Part of a small language model's weights: width 128.
Each number is 128 + 32 x the weight over the matrix's rms, rounded and kept within 0 to 255. Layers, rows and columns count from 0.

# layer 2 MLP up, 512x128, rms 0.101, rows 422-442, columns 64-127
[[131 211 103 153 134  99  86 140 137 150 169 105 136 176 148 133 130 123 164 102 150 148 179 111 109 125 155 159 118 141  73 110 123 185 113 152 132 166 100 126 106 137  84 125 126 132 192 114 113  95 111 112 150 164 137 133 111 122 170 136  93 102  70 157]
 [143 179 123 137 147 176 166 125  65 127 119  75 104 119  98 153 111 111 101 133 125 130 162 154 117 149 130 197  76 165 113 136 123 181 165 127 129 153 139 171 113 154 148 154  76 120 144 104 103 137 115 119 122 160 120 167 115 100 190 127  79  90 128  93]
 [179  97  70 146 204 121 111 119 148 148 110  86 171 105 103 165 131 110 160 100 112 165 103 135  73 100 133 159 154 145 130 133 112 122 167 165 127 157 134 158  51  26 107 133 171 146 169 128 180 123 182 209 166 114 126 196 110 162 124  88 106 143  49  79]
 [152 135 105 186 149 111 130 119  74 156 128 102 152  86 149  95 132 103 113 134 105 158 153 144 122 183 156 126 102 116 111 120 111 194 150 116 144 131 102 155  99 129 121 115 124 194 154 151 103 123 135 150 156 143 135 125 133 114 127 139  90  78 115 158]
 [138 141 106 160 132 156 118 119 141 128 117 121 160  97 134 136  88 172 140 148 142 119 148 151 130 157 142 149 157 113 161 124  75 119 141 141 134 124 132 138 134 112 128 122 136  67 146 127 130 141 153 109 131 173  91 120 114 111 121 132 107  80 111 141]
 [153 149  94 104 165 115 140  86 136  70 179 103  79 148 100 116 134 117 151  59 110 150 164  84 134 131  93 131  59 103 171 125 154 196  99 114 156  96  95 126 174 117 112 115 144 129 103 126 137 121  86 140 142 140 122 133 130 120 113 115 117 120 159 114]
 [112 128 177 114 126 114 152 194  91 137  78 109 136 157 133 145 148  86 184 146 109 102 144 110 138 131 133 128 191 110  86 154 107 118 153 140 188  68 102 146 108 123 132  30 118  76 169 133  86 156 175  80  71 153 171 177 133 101 116 170 105 111 116 159]
 [105  92 156  90 121 161 124  89 129 119 145 132 100 102  97 146 136  90 157 112 128 123 105 129 132 141 128 123 101 133 153 131  85 160 131 105 144 126 116 129 133 165 126 133 146 108 136 148 142 155 137 146 126 119 110 160 141 153 142  82 118 182 136 101]
 [145 170 175 143 145 142 155 124 117 133 111 156 128 155 151 127 130 100 139 102 103 132 140  92 137 134 129 124 131 124 155 104 145 152 120 102  94 149 113 157 101  98 136 122  86 111 137 118 118  92  88  56 170 148 120 114 178 155  85 148  99 116 164 119]
 [ 77 110 133 130 124  88 172  86  96  78 114 106 190  89 154 120 152 156 152 160 109  89 121 102 101 129 139 166 149 101 130 195 159 169 115 163 159 185 151  83 133  79 116 152  87 136 210 120 118 111 189  97 104 161 137 150 127 181 118  82 142 141 117 121]
 [109  72 149 104 137 181 100 117 146 135 123 107 144 107 177 126 122 118  99  43  48 177  93 133 101 143 136 103 105 147 143 131  49 144 132 128 103 142  67 146  43 133 129  78 206  88 210 146 141  73 156 102  96 187  82  63 173 223 164 150  82 112  62 109]
 [110 158  85 144 112  61  82 112 154  94 111  92  63  86 152 128 151 159  89 129 240 163 131 133 168 140 141 155 139 103 112 156 100 169 139 103 132 169 116 184 142  98 111  96  83 161  15 207 101  74  93  93 147  96 147 110 137 197 140 121  93  72 114 165]
 [ 86 119 151 147  91  88  93 109 117 126 133 146  80 125 194 131  98 132 157  81 135 171 174  90  93 136 111 106 106  62 109 151 162 162  99 101  92 110 146 101  99 203 151 188 112 115 179 147 116 153 154 138 109 132 113  78 120 105 152  88 148 205 161 114]
 [130 167 127 103 151 179 115 191 174 164 130 112 123 139 121 138  81 122 116 115 166 124 131 130 151 152 136 132 155 138 149 124 117  99 166 144 137 121 180 170  99 134 107 141 156 118  90 118 167 117 149 138 109 153 101 134 110 148 109 157 136 112 101 100]
 [136  91 184 123  59 181 169 153 137 178  94  85 112 173 171 134 145 137 125 104 145 147 121  98 145 116 123 165 123 153 146 123 156  84 134 116  81 136 114 109 105  87 103 134  66  96 102 119 120 127 128 155 110 183  95 110 157 130 123 123  91 110 116 116]
 [154 120 118  72 114 126 111 201 147  64 158 135  73 139 153  92 169 121 179 109 110 111 100 122 144  87 141  94 128 156 121 139 190 149 129 138  85 164 104  65 130  76 117  96 153 234 101  72  67 147 126  47 174  75 108 189 152 116 156 168  63 150 126 124]
 [164 120 155 104 131 127 106 161 100 124 114 132 184 129 123  61 120  94  33 151 144 166 153 139  87 158 148 170 187 135 113 188 100 121 133 115 114 140 129  92 145  60 113 128 113 123 159 161 144  74  79  57 201 163 124 183 147 144  84 133 118 117 114  70]
 [103 114 171 118 151  70  85 125 148 130 161 150 105 101 139 173 122 143 152 165 107 133 128 110 155 131 137  90 110  70 122 128  96 113 120 121 114 128 159 134 139 135  92 176  80 132 138 128  84  96  83 107 176 140 122  84 141 125 133 152  56 149 187 108]
 [127  85 104 133 130 179  55 234 181 105  98 105  79 126 109  99 129 101 131  98 146  73  99 106  85 191 128  97  86 149 114  92 175 122 100 107 122 164 179 151 116  74 106 156 131 104  93 187 176 111 136 154 118  88  94 148 102 104 120 151  99  94 156 132]
 [101 189  97 156 120 163 174 149 132 143 132 141 146 124 150 129 125 165 189  90 151 121  99 134 101  93 157 121 103 118  80 157  86  64 170 185  79 103  78 143 141 133  97 155 143 126 112 116 203 207 128  38  96 148 174 100  60 150 171 115 109  99  93 216]
 [131 143 146  88 173  99 153 151 106 112 135 152 129 121 127 131 125  68 131 146 100  92 157 112  85 157 208 106  85 137 103 151 128 152 190 145 152 144 176 207 120 140 164 205 130 119 148 123  99 104 113 104 172 139  96 163  91 118 121 116 109 123 108  58]]